config = dict(
    num_attention_heads=2,
    norm_place='pre',
    qk_norm=True,
    attn_scale=0.208,
    tie_word_embeddings=False,
    parallel_block=False,
    extras=['local attention windows', 'a norm on each head', 'value embeddings', 'a smear gate', 'learned residual scales', 'capped logits'],
    init_std_down=0.0,
    lr_mult_o=3.0,
    beta1=0.9,
    schedule='wsd',
    decay_fraction=0.944,
    final_lr_fraction=0.0,
)
Each number is 128 + 32 x the weight over its row's rms, rounded and kept within 0 to 255. Layers, rows and columns count from 0. The size above them is the row's rms in percent of the matrix's.

# layer 5 attention query, 128x160, rms 0.214, rows 125-127, columns 0-159
size [110 107 112]
[[107 100 119 120 120 127 169 106 118 148 140  97 129 119 135 121 139 106 130  82  72 111 153  93 192 115 130 136 117 106 161 138 141 133 109 154 101 192 185  22 179 105 121 103 173 192 153 120 158 162 100 106 148 131 114 116 125 116  47  93 149 121 122 139 128 172 155 157 133 110 147 133 131 114  64 118 167 117 121 153  92 164 126 107 123 119 144 190 176 113  82 126 129 136 144  92 136 148 133 142  39 130 116  94 144 170 146 176 106 112 131 144 166 151  71 146  24 124 146 125 162  72 133 111 192 104  94 100 156 183 154 168 115 160  80 137 136 158 169 157 121  56 163 109 119 127 162 146 143  73  98 158 114  80 179 123 124 112 110 105]
 [163 137 186 145 169 152 147 151 133  55  50 146  98 223 187 145 189 215 142 132 107  96 147 121 130 178 125  82 109 109 108 109 118 147  71 161  43 116 126 110 127 121 169 153 160 124 126 158 132 102 128  97 161 121 117 137 169 103 174 126  86 121 160 150  45  91 162 119 112  89 137 178 146 140 172 107 191 134 123 123 131 140  96 111 133 184 128 189 118 101 150  87 146 166 110 110 134 101 134  88 138  97 133 158 126 188 116 158 122  95 133 163 121 125 123 125 127 143  84  92 135 117 105 184 140 159 159 184 171 128 127 128 146 190 151 145  99 168 112 123 141 114 133 162 115  94 120 141 143 131  83  90  73 148 109  78 115 100  96 120]
 [144 157 111  75 184 126 147 144 109 102 181 110 117 112  91 122  80 141 103 116 150 120 135 132 172  85 109 166 172 128 146  89 151 125 140 126 123 131 129 104 149 240  86 100 138 160 118 149 120 156 129 104 129 129 127 133 118 110 137  80 108 100 151 117 181 135 104  78 168  94 104 151 133  82 141  66 120 132 159 177 153 147  74 176  84 162 140  97 131 124 112 128 108 112  82 177 175 135 125 111 159  57 140  64 101 119 151  89 208 109  97 111 130 140 145 112 173 124 128 154 152 189  70 111 113 147  62 178 182 164 179  63 150 103  96  85 120  89 107  76 132 114  64  84 153 161 160 137  81 160 127 148 132 112 130 117 123 156  98 123]]
# layer 5 attention key, 128x160, rms 0.22, rows 125-127, columns 0-159
size [ 99 100 104]
[[165 115 157 154 141 150  58 182 116  96 124 144 142  97 106 161 125 177 127 161 185 118 131 134 136  86 109 150 142 132 162 153  65 169 147 108 120 194 138  89 146  85 120 180 137 116 145 190 129 201  44  94  41  95 141 114 104  70 114 136 134 139 114 117 152 126 144 106 111 135 144 151 121 196 121 178  95 122 196 117 165  83  87 134  98 123  68 128 182 149 118 146 152 128 133  98  87 114 155 120 119 132 109 131 171  88 121 106 165 150 138  81  60 123  81  54 124 119  76 138 123 133 119 122 146  70 113 154 152 144 131 129 170 171 148 125 166 149 154 150 176 125  91 145 109 116 111  67 126 159  87 117 115 119  77 123  89 132  91  97]
 [160 104 132  35 133 135  91 128 150 147  97 149 148 131 147 139 165 133  75 158  84 120 139 131 143 107 184  97 145 116 131 120 125 190  97 156  58 138 117 143 156 134 105  75  93 202 120 121 147 136 150 147 141 107 117 165 170 144  97 138 108 107 185 168 165  94 121  93  94 172 101 139 109 177 174  78 159 137 118 173 136 135 179 105 194 178 134 104 157 100  98 152 127  88 165 121 111 105  64 118 149 137  99  99  84  98 172  98 108 115  93  53 127 177 118 167 126 190 161 132 124  88 146 136 134 126 102  85 115 132 134 130  78 177 136 108  76 168 202 162 110 203 129 137 150  75 113 123 149 131  92 115 115 112 170 147 146 175 112 124]
 [119 119 118 121 125 165 133  93 148 129  94  71 137  69 143 138 142 166 104 159 113 107 149 158 152 120 138 173  66 135 159 142 148  93 103  75  87 163 144  95 119 152 171 172 108 126 168 140 137 147 106 121 100 157  84 187 156 115  83 106 163 126 106 213  92 102 111 183 131 120 136  71 134 135 148 143 152  85 107 131 129 192 142 148 142  96 199 171 117 136 121 128 142 161 165 138 218  81 134 121 198 103 197 131 116 126 141 154 137 174  92 141 107 162  95  99 143  91  67 162 164  74 155 122 106 124 109 128 115 117 138 165  61 165 104 213 119 115 144 116 142 186 124 112 107  90 102 153 111 123  63 136 115  83 125 106 171 115 136  95]]
# layer 5 attention value, 128x160, rms 0.227, rows 64-82, columns 0-159
size [ 99  94  95  97 101 105  96  95  88  96 106  97  93  93 109 108  98 104  97]
[[129  71 115 143 147  79 155  81 111  77 172 120 108  88 145 153 126 145 208 101 154 122 182 145 157  54 149 149  85 134 137  54  71 111 123 193 136 199 113 151 108 109 166 169 151 129  92 129 206 153 135 154 144  73 147 115 181 103 105 132 106 134 113  80 172  72 172 142 110 139 150 144 168 103 104 158 100 131 131 139 141 153 132  72  75 154 168 119 169  79 129 133 126 114 180 123 146  95 134 121  92 132 133 125 135 212 170  89  96 109 106 147 128 171 168 122 128 131  90  98 150 124 139 111 176 119 112 111 122 124 102 161  88 110 108 160 157  89 129 141 196 119 167 178 105  97 119 132  96 160 130 160 105  69 149 161 140 135  87 144]
 [134 158  63  97  84 121 140 145 140 124 145  75  84 123 174  87 186 134 151 179 125 178 105 122  78 129 108 143 100 113 132 108 132 143  20  98 131  93 165 154 143  89 144  39  80 168  99 102 116 121 130 138 129 161  83 157 108 148 136 138 131 126  91 138  48 154 142 117  95 145 157 144 161  87 126 125 162  88  60 130 131  62 163 136 124 118 123 177 144 137  79 220 125 138 155 145  78 125 147  98 105 135 131 143 105 110 130  99 133 169 143 132  96 175 168 103  90 101 112 162 126 134 142 121 154 111  92 139 175  67 141 130 149 132 120 145 133 154 169 156 121 145 127 128 149 111 197 208  67 149 110 153 150 101 143 112  82  97 164 126]
 [ 92 126 102 162 170 137 146 130 124 136 149 185  85 148 176 161 131 169 178 150 162 107 191  78 139 117 111 157 120  64 100 150 121 135 173 130 160  63  31 115 151 140 163 123 138  96  83 120 138 161  99 144  67 166 181 153 128 166 158 179 128 146 111 137 146 149 131 163 128 112 172 149 122  96 126  80 161 158 146 131 147 144 105  82 160 144 153 163 103 177 162 136 166  90 121  96 115 152  99  84 153 126 163 120 110  99 152 120 178 139 156 130  95 102 153 125 151 134 170 110 134  14 124 108  73 144 124 106 165 172 120 131  73 141 134 145 161 156 107  90  85 161 110  66 148  72  85 185 152  93 159 135 136 130 163 120 110 135 100 166]
 [115  92  77  95 131 103 152 183 150  84  91 141  70 126 161 149 214 117 115 153 157 111 172 133 118 107 183 192 134 109  92 109 145 160 108  98 185 156 129 183 115 195 103 115  85 159 192 173 183 100 137 124 135 159 157 120 119 112 129 143  99  75 128 125 173 110 152 150 112 136 188  90  69  89 145 121 110 151 113 171 125 108 120 157 137 115 141  72 137 152 116 176 160 127 142 134 187 112 151 131 127 158  84 134 161 139 195 168 137 113  84 123 149  54 154 127  84 118 103 116 164 119 118 114 160 126 138  83  76 214  83 119 131 135 127 152 106  99 126 135 141 156 136 153 136 118 112 144 126 173 121 138 125 156 128 213 111 179 139  69]
 [138 163 151 145 121 177  89 158 117 150  64 145 179 109 100 137 190 105 117 178 137 180  97  87 122 162 174 137 132 114 163 167 135 165 178 105 152 135 144  91 154  94 117 143 139 151 110 172 106 133 128 133 103 157 120 117 132 119 122  88 160 194 144 208 166 144 184 119 151 115 118 143 147 151 132 189 147 123 127 161 119 114 108 159 149 144 158  86 161  90  95 107 124 170 136 128  92 107 195 137 143 128 215 106  99 101  87 164 125 122 134 153 134 115 120 128  56 130 142 162 134 111  87 188 121  91 212  89  95 148 143 185 180  91 130  97 165 139 138 137 104 179 135 128 130 145 205 117 174 124  61 110 166  85 182  97 131 139 110 145]
 [119 113 142 145 170  88 118 146 126 111 109 149 119 115 148 134 149 149 138 129 104 166  61 172 126 139 147 115  86  86 204 168 143  94 117 138 105 144 142 148  90 145 153  87 157  69 155  57 117 129 107 100  95  90 152 107 103  93 126 137 119  88 138 169 190 168 106 156 124 139 119  98 164 149  89 177 153  75  49 116 173 138 113  83 156 116 119 145 104 113 144  98 118  79 128  40 175 124  90  85 135 154 107  78 126 213  98  52 141 122 154  85  76  89 121 153 149 126 112 123 104 168 191 112 153 164 175 123 130  69 115 124  71 138 147 156 121 115 100 103 134  86 150 167 114 173 131 149 101 163 106 103 156  99 123  93 142  98 172 103]
 [107 142 147 121  84 145 108 171 168 101 184 117 104 164  86 168  86 188 111 159 154  61 147 180 115  99  90 193 143 121 143 128 148  85 118 185 142 140 125 128  62 104 154 157 136 109 181 151 117  94 143 100 132 119 115 172 109 128 111 114  77 125 161 140  73 100 125 140 133  37  97 102 141 131 200 125 128 136 111 137 227 156 144 149 115 129 146 118 179 136 142 148 146 116  90  85 123 112 108 189  64 128 105 161 116  84 147 102  92 191  96 170 157 112 163 187 102 164  99  66 117 189 139 147 139 132 104 154 110 161 107 117 124 102  89 119 114  90 130 130  80  86 102 112 147 109 164 112  76 167 101 104  93 118 108 151 120 141 101 148]
 [159 139  84 120 154  71 189  87 153 121 140 120 149  95 187 144 125 130 116 139 112 153 171  66 102  78 156 170 127 146  75 134 143 106 166  73 162  95 194 124 119  83 118 136  87 158 186 166  88 149 131 140 134 128  95 192 121 180 162 134 138 169 107 112 182 107 171 113 101 103 173 133 149 111 100 139 141  98  85 122 133 145 125 150 107 120 158 184 192 131 117 181 103 109 151  49 136 184 180 138 171  95 146 157 113 172 125 164 161 130 138 130 129 136 242 125 118 191 164 158 161 128 141 134 117 127  77 139 134 129 166 127  98 117 153 182 159 147 153 150 128 140 115 118 102 121 138 142 126 175 130  81 105 108 130 126 127 145 113  47]
 [111 116  88 122 152 132 135 167 130 107 127 161 104 153 138 182 119 139  91 134 204  78 120 144 169 138 120 117 191 148 148  77 132 153 130 162 151 107  50 152 140 181 129 128 118 116 131 162 127  67  57 125 181 117 139 195 131 113 143 174 103 163 148 208 119 157 117 122 117 117 140 108 122 133 115 149 110 111 160  80 135 131 141  90 181 165 112 168 153 123 148 192 174 119 126 172 124 162 107 142 139 133  73 132 185 121 133 201 118 151 108 115 152 117  62 200  65 165 121 105 123 137 145 132 152 135 102 119 135 192 108 134  61 169 133  92 108 145 108 178  90 135 105 153 143 122 147 167  91 140 129  98 135 101  72 131  72  53 107 107]
 [115 102 125 124 206 126 165  90 137 168 156  98 167 140 174 149  83 123  59 103 153 134 141 143 100  95 106 105 101 113 159 128 114 165 100  86 154 114 118 103 186 122 110 120  96  84 152 171 113  88  80 128 130  58 122 105 104 131 136  78 115 101 134 118 152  92 141 117  90 106  48  73  90 129 145  94 163 166 126 118  90  86 135  99 168 167  90  75 194 171  75 107 143 176 141 164  68  90  90 187 156  91 124 119 100 102  90 107 138 133  86 125 140 136 144 117 117 114 108 223 104  93 126 153  94 127 134 124 127 120 167  69 143  86 103 133 190 169 145  96 119 107 134 101 123 118  84 109 166 111  97 155 147 185 137 163 146 137 144 168]
 [141 158  62 129 163 137 113 184 136  68 143  87 180  84  86 146 195 137 159 166 178 125 163  54 132  90 132 107 153 133 159 112 111 147  96 149 119 179 152 160 161 151 121 180  88 147 122  91 134 107  95 118  87 149 144 101 172 132 116  94 105 115 167 149 199 112 142 129 102 110 113 101 121 102 167 184 158 129  99 155 141 145  94 133  98 152 146 154 138 104 157 104 164  77  77 139 126 161 115  71 180 118 131  99 136  62  96 113  91  86  64 100 197 116 118 131 151 145  82 130 200 150 149  94  89 123 125 118  96 134 123 181 121 122  87 168 142  65 105 124  97 163 148 165 145 144 103  80 150 119  89 166 143  71 104 122 163 162 119 145]
 [ 74 122 125 141 101 125 139 101  93  67 129 112 146 146 121 100 112 107 106 149 122 160 112  41  87 162 159 142  80 144 127 144 134 120 109 125 193 121 135 101 100 131 101 106 105 124 161 137 132 164 115 106 125 135  74 152 113 141 179 171 128 150 160 126 205 130  52 152  92 182 171 121 109 142  84 115 116 110 130 139 101  80  78 128 110 133 135 208 101  92 156 135 130 197  80 152 152 159 147 132 115  80  85 180 144  98 163  91  78 124 177 182 140 171 122 120 155 127  96  52 147 167 117 113 155 129 108 101 138 202  96  83  83 125 142 171  91 159 112 175 164 162 119 170 108 131 115 174 165 133 123  98 186 142 131 133  92 140 136  69]
 [110  88 163 143 176 113 126 193 119 123 130 166 104 104 122 134 169  60 190 164 109  95 187 108 143  72  92 145 124 162  69 148 120 166 120 143 139 144 165 121  64 130 142 119 122 179 183 140 131 177 152 122 153 151 135 167 149  40 136 170 149 137 144  90 112 129 115  96 127 116  95 154  98 143 151 181  70 103  73 131 152 106 160 136 112 161  91 133 151 108 182  94 117 166 154 130 114  97 161 143 132 166 147 108 159 120 213 102 123 121 101  99 137 156 139 168 112 116 138  76  62 144 181  98 175 144 113 160 115 144 144  84  96 186 133 140  82  89 161 149 118 147 125 147 142 102 200 122 125 140 102 166 119 183 156 114  99 167 108 191]
 [127 159 149 155 158 151 127 109 134 132 156 206 151 125 115  95 160 174 167 103 149  44 154 117  70 120 104  85 153  95  68  86 153 139 128 130 178 143  72 160 105 204 144 179  87  83 101  90 119 119 104 139 107 128 119  69 104 119 140 136 142 139 110 144 146 125 143 140 162  99 105 100 125 192 131  36 136  98 105 122 117 140 143  81  97 124 143 143 115 104 100 132 136 114  94 122 131 150 115 123 179 200 103  81 134 148 116 148  86 171 102 145  71 130  75 102 131 157  56 123 176 139 146 116 165  70 151  53  80  86 146 160 145 148 132 152 109 145 127 177 147 113 110 187 101 129 102 125  89  76 170 140 159 131 106 121 112 173 156 108]
 [145 154 160 120 108 108  95 121  91 170 172 137 111 154 120 110 138 138 182  97  91 176 114 119  82 116  87 117  88 126 164 141 109  73 116 150 147 168 122  68 118 172 134 143 155 119 203 151 135  85 153  89 184  72 111 124 145 113 111  97 130  88 148 120 198  90 177 142 158 101 125 126 114 164 132 161 154 137  93 187 140 133 117 141  71 150 184 159 175  83 116 161 133 126 152 104 111  88 168 183 125 171  60 148 127 111  88 129 154 121 119  55 164 129  94 161 137  89 115 118  84 178 122 156 117  96 140 150 122 204  58 130 120 126  98 127 104 154  81  90 124 144 165 163 148 126 129 100 136 142 152  68 105 125  58 105 200 119 103 107]
 [135 102 126 136  99 152 108 210 153 117 122  91 134 125 120  79 130 142  51 136 172 152  80 123 105 146 110 168 133 139 114  93 168 105  99 128 149  96 129 141 109 125 118 123 188 134 178 177  59  52 145 132 111  92 100 128 144 115 143 114  72 104 144 161  83 159 100 117 154  71 106 148  98 123 159 132 136 124 121 148 151 152  58 141 180 140  99 124 140 142 133 110 130 126 164 189 120 137 101 170  97 129 133 162 108  96 111 142  95 147  57 132  82 149 191  83  97 155 120 174 152  54 130 102 104 129 159 113 171 153 148 124  92  64 105 102  82 146 133 146 115 138 183  82 156 151 151 105  86  77  84 134 118 172 139  94  78  88 197 177]
 [ 68 134 194 118 113 132 144 144 108 119  60 104 107  82 181  66  80 173  50 131 158  98 149 127 128 163 126 147 106 172 158 101 159 150 153 189 127 141 131 112 148 156 126 166 144 117  84 189 125 115 126 107 155 142 122 137 127 158 143 113 113 123 168 133 105 149   8 197 166 115 146 177 140 129 122 118 100  83  88 168 156 118 118 102 117 122  85 121 136 110  88 151 168 157  63 113 137 148 146 154 131 116  95 156 144 125 121 109  78 177 110 126 157 122 164 104 118 133 161  67  68 151 140 117 119 142 119  91 173 130 181 111 112 200 141 151 108 166 156  99 112 126 129 119 123 187 155 112  81  83 108 160 129 114  61  62  96 130 125 128]
 [142  94 145 131 123 102 110 135 117 180 117 141 170 125 169 106 116 130 113  89 125 117 142  87 147 161  86 186 141 116 129 115  81 142 183  65 147 162  70  73  72 152 131 103  93 148 139  89 189  87 164  87 103 154 144  59  92 133  93 110 135 180  60  87 208  81 104 185 189 126 129 123 106 165 130  81 117 148 123 133 102 130 118 141  94  90 132 123 143 113 105 163 168  92  97 134 167 157 122 111 186 161 131 114 157 139 149 103 131  96 144 134 130 138  99 125 174  96 147 114 136 104 103 173  34 181 164 140  88 114  88 104  96  84 144 132 147 106 101 178 169 183 161 128 157 169 166 116 113 108 148 147 103 159 168 131 101 117 175  99]
 [133 120  89 142  95 179 124 174 132 101 158 108 157 156 140 114 160 170 139  95 153 156 131  79 127 217 169 125 159 128 158 118 156  76  85 108  69 121 112 151 137 116  77 113 134 109  76 189 116  16 139 127 177 134 175 121 119 101 153 131 156  59 103 107 124 130 151 153 151 103  60 110 145 111 108 123 165 112 182 125  96 130 118 111 134  79  73 157 124 154 152 113  76 202 129 134 150 139 195 117 121 111 209 129 168 112 106  93 166 132 137 172 127 136 124 193 126 111 148  89 128 127 128 135 120 106 189 145 140 103 141 123 121 149  48 132 157 142 109 118 131 137 169 109 110  86 146 128 196 192 162 122 139 121 132 116  93 131 163 132]]
# layer 5 attention output (transposed), 128x160, rms 0.731, rows 64-81, columns 0-159
size [ 91  95 104 101  96 104  93 103  94 102 106  98 104  92 107  94  97 111]
[[147 190 128 119  68 128  91 106 118 146 109 120 161 108 145 141  97 145  76 154  79 123  93 127 185 168  98 131 129 140 149 120 156 181  95 107 105 138 163  96 138 157  93 101 112 174 143  42 205 127 162 137 137 159 174 156 116 128 140 184 154 143 156 158 132 131  60 147  91 151 113  93 116 121 124  99 133  77 120 105 121 128 138 101 150 116 111 156 101 110 170  64 141 132 149 107  89 121 142 134 139  71 101 144 144 122  98 125  89 134  99  77 171 107  84 118  57 118 182 123 126 192 121 139 144  68 171 180 108  95  94 171 138  24 157 122 102 109 156 134  98 128 101 134 171 180 127  88 155  95  99 153 149 191  98  97 109 122 168 102]
 [152 160 179 165 106 121  88 173  71 177 119  94 125 110  97 147 111  91 130 124 146  99  79 134 149 148 163  52 196  74 116 168 148 124 134 156  89 162  83 109 103 117  93 130 118 104 157 114  78 164 102 155 113 127 155 123 165 120 157 116  89 183 146 135 171 108  70  49 149 181 139  60  83 141  85 129 170 115 121 126 135  72 106 136 124 166  76 136 114 169 138 132 130 130 153 138 196 120 106 145 153 140 117 149 183 129 138 162  72  77 103 184 149  92 135 104 144 160 135 195 183 123 140 122 137 153 113 114  87 116  73 110  95 113 194 146 115 116 152 106  48 113 105 114 109 139 111 109 127  82 154 116 121 153 132 110 146  91  82 163]
 [132 132 133  84  85 119 113 109 162 121 133 149 108 129 111 108 140 126 114 144 157 127 110  91  92 121 148 114 143  82 101 173 167 110  83  97 179 149 141 109 115 129 137 114 117 177 154 153 116 187 141 134 102 125 158 135 142 131  87 154  94  86  53  98  98  81 116  62 131 111 119 124 157 161 145  71  84 133 118 131  76 154 115  74 149 170 107 138  78 184  62 151 138  96  36 131 169 123  82 146 119 103 115  86  90  86 123 146 176  81 152 137 116  96 163 146 118 129 104 181 167 121 153 176 100  64 155 170 176 142 188  82 197 166 144 137 129 108 108  86 114 194 101 178 114  86 130 168 132 132 136  70 181 115 157 169 121 144 122 118]
 [149 106 102 146 126 145 157 150  67  49  30 119 151 125 168 180 114 125 113 112 143  73 165 143 131 160 115 120 110 192 161 143  60 186  91 156  84 149  76  85 108  96  71 184 138 122 145 112 115 158 120 105 129 162 124 157 161 137 146 146  71 201 134 146 141 127  78 133 107 101 104  70 170 158 102 180 170 149 157  99 160 154 160 124 150 147 123 134 138 133 133 103  91  95  92 129 120 156 112 114 119 168  85 174  98 167 147 132 125 153  92 133 119 172 156 133 125 133 118 146 153 123 129 120 147 127 153 162 138 153 142 149 223 130  81  83 153 111 135  83 134 153 104 145 125  89 128 163 114 104  71 134  58  83 132  85 166  81 102 147]
 [108 160  75 121 118 135  96 117 114  85  98 166 102  88 146 143 136 141 156  84 133  95 177 176 115  78 108  91  87 179 149 115 158 129 127  95 232 168 119 166 124 130 143 157 148  86  99 134 145 105 125 141 103 131  99 104 188 145 127 164  66 133 148 158 114 171  78 123 100  94 112 121  63  93  96 178 119 185 130 140  97 136 115 106  93 127 170 132  93 116 113 121 159 118 104 110 206  66 147 140 148 135  96 107 138 165 172 120 121 108 124 159 126 126 126 125 189 121  90 129 116 149 145  50  61 198 117 154  81 145 156 129  98 168  87 191 193 143 101 147 129 138 119 132 126 130  75  78 139  81  96 156 112  97 112  97  85 119 105 102]
 [139 168 181  92 136 134  93 143 140 181 135 171 134 127 124 163  89 167  76 172 109 152 108 121 112 107 169 107 160 127  98 113 133 113 135 119 149 168 101 106 171 170 110  96 197 124 166 168 163 149 183 131 169 155 174 196 148 181  69 214 171 101  45  51 105 141 145  82 155 139 154 127 130 113 136  98 112  93 136 181 109  87 141 163  58 112  99 127  79 143 170 119 108 175 179 100 147  95 136  84 162  97 161 187 160  87 147 111  84 128 108 116  97 119 107 141 154 130 150 149 156 153  94 141 115 174 128 182 138 130 122 130 182 140  87 120 150 143 134 170 131 104 105  87 152 108 114 116 103 113 154 109 153 121 126  74 140 127  87 150]
 [132 120 121  93 130 114 156 123 154 109 175 143 118 113 112 142  92 125 130 129 123 145 179 123 164 190 110  78 142 169 118 158 101 107 100 169  54  97 155 171 134 105 141  99 103 114 174 173 123 122 198 113 149  91 109 153 154 121 159  91 189 136  94 161 191 144 191 202 146  93  96 131 150  91 138 129 150 107  76 137 124 112 104 117 183 174 141  81 116 121 144 157 140 109 124  39 108 148 155  22 141 152 144 111 129 166 108 133 105 133 111 161 151 186 154 183 157  81  95 114 144 141 103  99  38 110 154 145 143  99 144 138 132 160 133 171 150 137  87 105 125  93 208  90 132 133 133 125 140 147 116 190 129 157  95 141 138 126 130 168]
 [ 98 126 191 150 117 120 173 139  65 121 107 138 143 140 127 156 124 120 197 108 197  75 104 137  89 142 159  95 144 144 120  93 141 183  85 122 100  71 104 103 117 124 145 110 167 136 108  97 134 139 119  95 112 141 131 133 192 113 133 135  82  97 185 122 120  90 142 104 104 127 147  74 147 131  95 169  76 210 154 125  57 111 149 100 206 164  95  96 129 122 147  94 141  92 112 111 159 109 165 147  40 118 120 105 158 153 100 154 102 100 154 155 153  75 137 179 133 196 152 146 162  60 130 130  87 144 139 117 122 101  85  98 147 147 113  85 137 110  80  61 109 152 110 103 103 103 141 121 132 125 108  63 141 123 107 142 115 100 195 104]
 [157 106 121 103 190 120 135 109 141 115 101 137 120 154 110  89 111 131 153  86  81 140 177 129  97 193 185  99  86 153  92 135  92 153 144 102  92 149  98 122  92  61 144 129 113 130 106 144 135 203 111 157  99 141 123  68 166 134 127 143 119  75 101 116 117  78 147  97 162 147 147  95 148 134 181 144 160 159  92  74  81 102 174 177 115 122  71 194  83 173  95 162 140  74 116 153 140  85 198  88 138 133 133 119 126 137 102 127 110 165  90 176 128 156 203  56 119 151 127 143  82 157 135 131 151 113 118 167 159 172 165 118 178 147 144 120 153 131 133 113 114  52  99 126 110  97 181 189 117 120 150 138 126 142 122 113 129 169  73 149]
 [135 137  79 206 148 123 126 151 162 132 119 143 111 168  73 137 187 133 165 135  90  76 102 134 155 100 123 138 118 146 129 168 132 146 147 156 128 125  94 127 112 167 163 115 161 175 170  82 128 174 155 135 155 116 170 206  59 107 123 108 108 162  94 148 107 145 131 188  96 133 169 141 133  92 109 148 118 181 166 111 190 181 120 117 152 101 251 167 112 125 110 183 138 142 174  84 126 115  96 157  83 131 171 106  97 121 151 148 160  88  93  96 113 177 178 168 136  81 127 140 100  76  87 129 152 125 125 152 112 101 130 179 134 121 108 112 114  90  83 126 105  95 132  88 131  87 184 117  78 166 166 145 152 137 105 120 102 139 119  91]
 [157 125 112 135 137 119 132  99  63  73 131 151 106 110 181 145 137 109  99  87  86  90 151 171 110 179 126  78 122  97 194 158 113  93 135 116 165 122  94 168  96 100 163 147 212 114 122 170 153 148 108  84 119 118 124 170  91 175 110 115 167 176  81 147 134 148  85 190 155 130 147 148  80 155 101 123 101 142 108 177  90 135 144 131 160 140 149  93 140 105  76 109 107 121  60 102 143 107 121 135 160  96 117  91 147 145 173  94 155  57 135 121 116 122 145 106 111 156 121 117 124 166  70  91 137 147 140 126  83 114 120 187 180 117 148 118 166 174 121 120 218 161  64 169 124 176 109 184 160 131 138 121 110 130 178  86 104 182 153 128]
 [128  87 169 130 133 203 150 135 118 120 147 128 116  69 166 134  80 199 144 119 144 122 143 159  88 108 170 123 111  98  96  93  93 110 101 173 126 118  63 102 146 150 124  78 135 177  89 127 135 152 125 180 111 136 138  59 155 140 129 183 118 150 151 121  93  92 180 116 101 132 158  89 125 150 109 111 139 200 160 132  78 143 113 126 149 143  84  52 164  81 113 149 187  92 161 144 109 127 179 102 102 176 134 177 138  95 149 120 135 177 148 119 143  91 170 108  82 167 187 137  96 123 171 144 139 128 175 133 106 118  96 116 182 143 115  89 188 110 106 105  98 151  69 137 116 145 106 178 168  98 100  98 141 161 103 138 164  98  79  67]
 [112 158 128 130 142 107 127 112 128  98 139  83 108 157 193  72 120 166  72 112 138 149 112 109 187 159 127 115 172 128 191  85 149 172  77 115 110 138 158 116 122  72  87 165 113  94 116 120 132 103 103 114  99 157 118 126  90  28 125  67 128 123  91 102 181 108 158 110 131  82 112  85 119 123 102 163 148  83 119 130 147 141 139  71  61 169 109 116 131  77 121 110 110 139 134 110 120 104 134  48 182 174  98 143 171 149 101 129  90 140 111 159 146 135  78 107 130 144 127 160 160 138 175 141 151 133  64 149  94 134  82 146 182  46 106 133 216 137 135 160 139 129 171 170 123 147 132 133 139 131 105  95 128  91 108 104 140  85 188 105]
 [ 77 105 106 134  96 133 124  81  46 131 145 127 108 180 146 117 163 115  73 127  93 124 100 133 108 183 131 190 129 134 128 200 161 141 170 165 123  88 105 140  83  89 157 189  94 132 176 198 199 162 147  86 172 107 137 143 180 104 138 132 134 136 101 115  69 117 120 108  67 103 108 182 135 130 185 132 168 147  86 167 161  55  92 131 169 119 102 139 185 133 147 134 134 144 131 137 170 122 144 181 151 150  97 182  84 102 144 137 125 116 149 129 201  94 172 114 182 146 146 127  82 194 140 144  90 102 126 118 115 101 175 137 138 117  97 116 116 150  72 135 149 103 125  95 128 149 155 146 144 156 107 111 128  81 159 121  94 122 136 163]
 [108 110 102  85 122 137 166 167 127  91  87 137 162 176 133 159  73 123 107 203  71 107 129 114 170 156 130 117  99 116  97 169 118 113  76 118 117 117 124 118 136 165 184  43 139 142 161 160 182 110 156 152 117  98 140 128  46 137 150 114 147 115 103 154 179 215 136 155 149 139  98 105 143  95 164  92  97 100 159 138 113 197 119 149 140 108 193  87 155 124 134 102 146 115  78 120 106 113 166 130 177 113 156 129 111 164 181 125 118 117 117  76 187 139 113 127 104 115 171  83 160  87 162  77  90 143 166 145 102 160 132 128 187  63 119  95 130  81 132 150 117  89 137 107  85 145 115 139 104 166 182 179 110 104 103  96 166 144 102 120]
 [138 124 124 152 123  73 163 118 180 147 174 150 160 134 132 130 111 127 142 190  94 111 144 117 120 114 114 130 157 135  91 101  81 122 140 179  67 186 128 133 127 157 117 116 109 164 129  79 148 172  96 144 146 142 117 101 143 101 160 113 115 137  75 190 140 172 154 121 121 180  94 124  93 121  96 125 116 144 153 185 150  99 133 147 178 158 154 153 103 112  99 194 127  90 157 125 136 167 177 118 179 150 154  71 127 117 117 220 162 124 137 171 149 125 111 151  73  77 181 175 107 144 126 165 124 144 113  89 136 204  69 136 155 154 146  93 126 150  95 197  92 125  42 136 126  77 150 109 121  70 163 116 152 143 173 169  83 162 140 141]
 [137 124 101 146 128 107 116 118 162 140 190 134 136 165  92 144 107 147  86 118 111 164 114 150 117 130 111 101 152 110  35  98 113 111 120 154  24 104 157 200  65 124 111 129  93 115 115 137 135 135 171 164 184 121  78  93 153 109 129 169 128  93 141 127  87 153 185  73  84 149 138  88 161  21 119 157 134 129 117 111 106  86 116 150  94 162  96  94 104  83 129  98 149 121 150 102 133 143 137 151 172 120 143 102  85 122  83 194 100 164 165 164 109 131 133  91  88 160 105 151  95 175 108 117 139  89 112 122  62 165 112 155 116 147 102 198 152 119 119 129 146  96  99 174 165 134  91 171 129 125 162  74 123 117  83 122  82 147 112 114]
 [123 146  88 116 160 172 127 140 136 114 108 104 185 169 135 166 111  71  95 110 125 133 133 134 111  95 120 114 122 112  94 170  94 102 103 155 139 114 137  98 198 157  93 134 136 125 166 147 189 123 163 132 161 124 151 168 158 167  47  91 142 126 156 125 120 110  85 143 106  95  95 168 112 149 127 131 101 148 135 146 165 162 113  96  95 147 139  80 165 125 111  64 107 110 120 169  88 109  64 175  75 123  49 127 132  94 150 118 159  60 158 133  94 143 121  98  70 156 149  80 141  70 192 196 168 123 157 112 165 165  76  93 118 136  91  54 140  76 175 125 115 128 166 121 117 146 138 108 168 140 103 100 119 184 151 147 116  76 124 174]]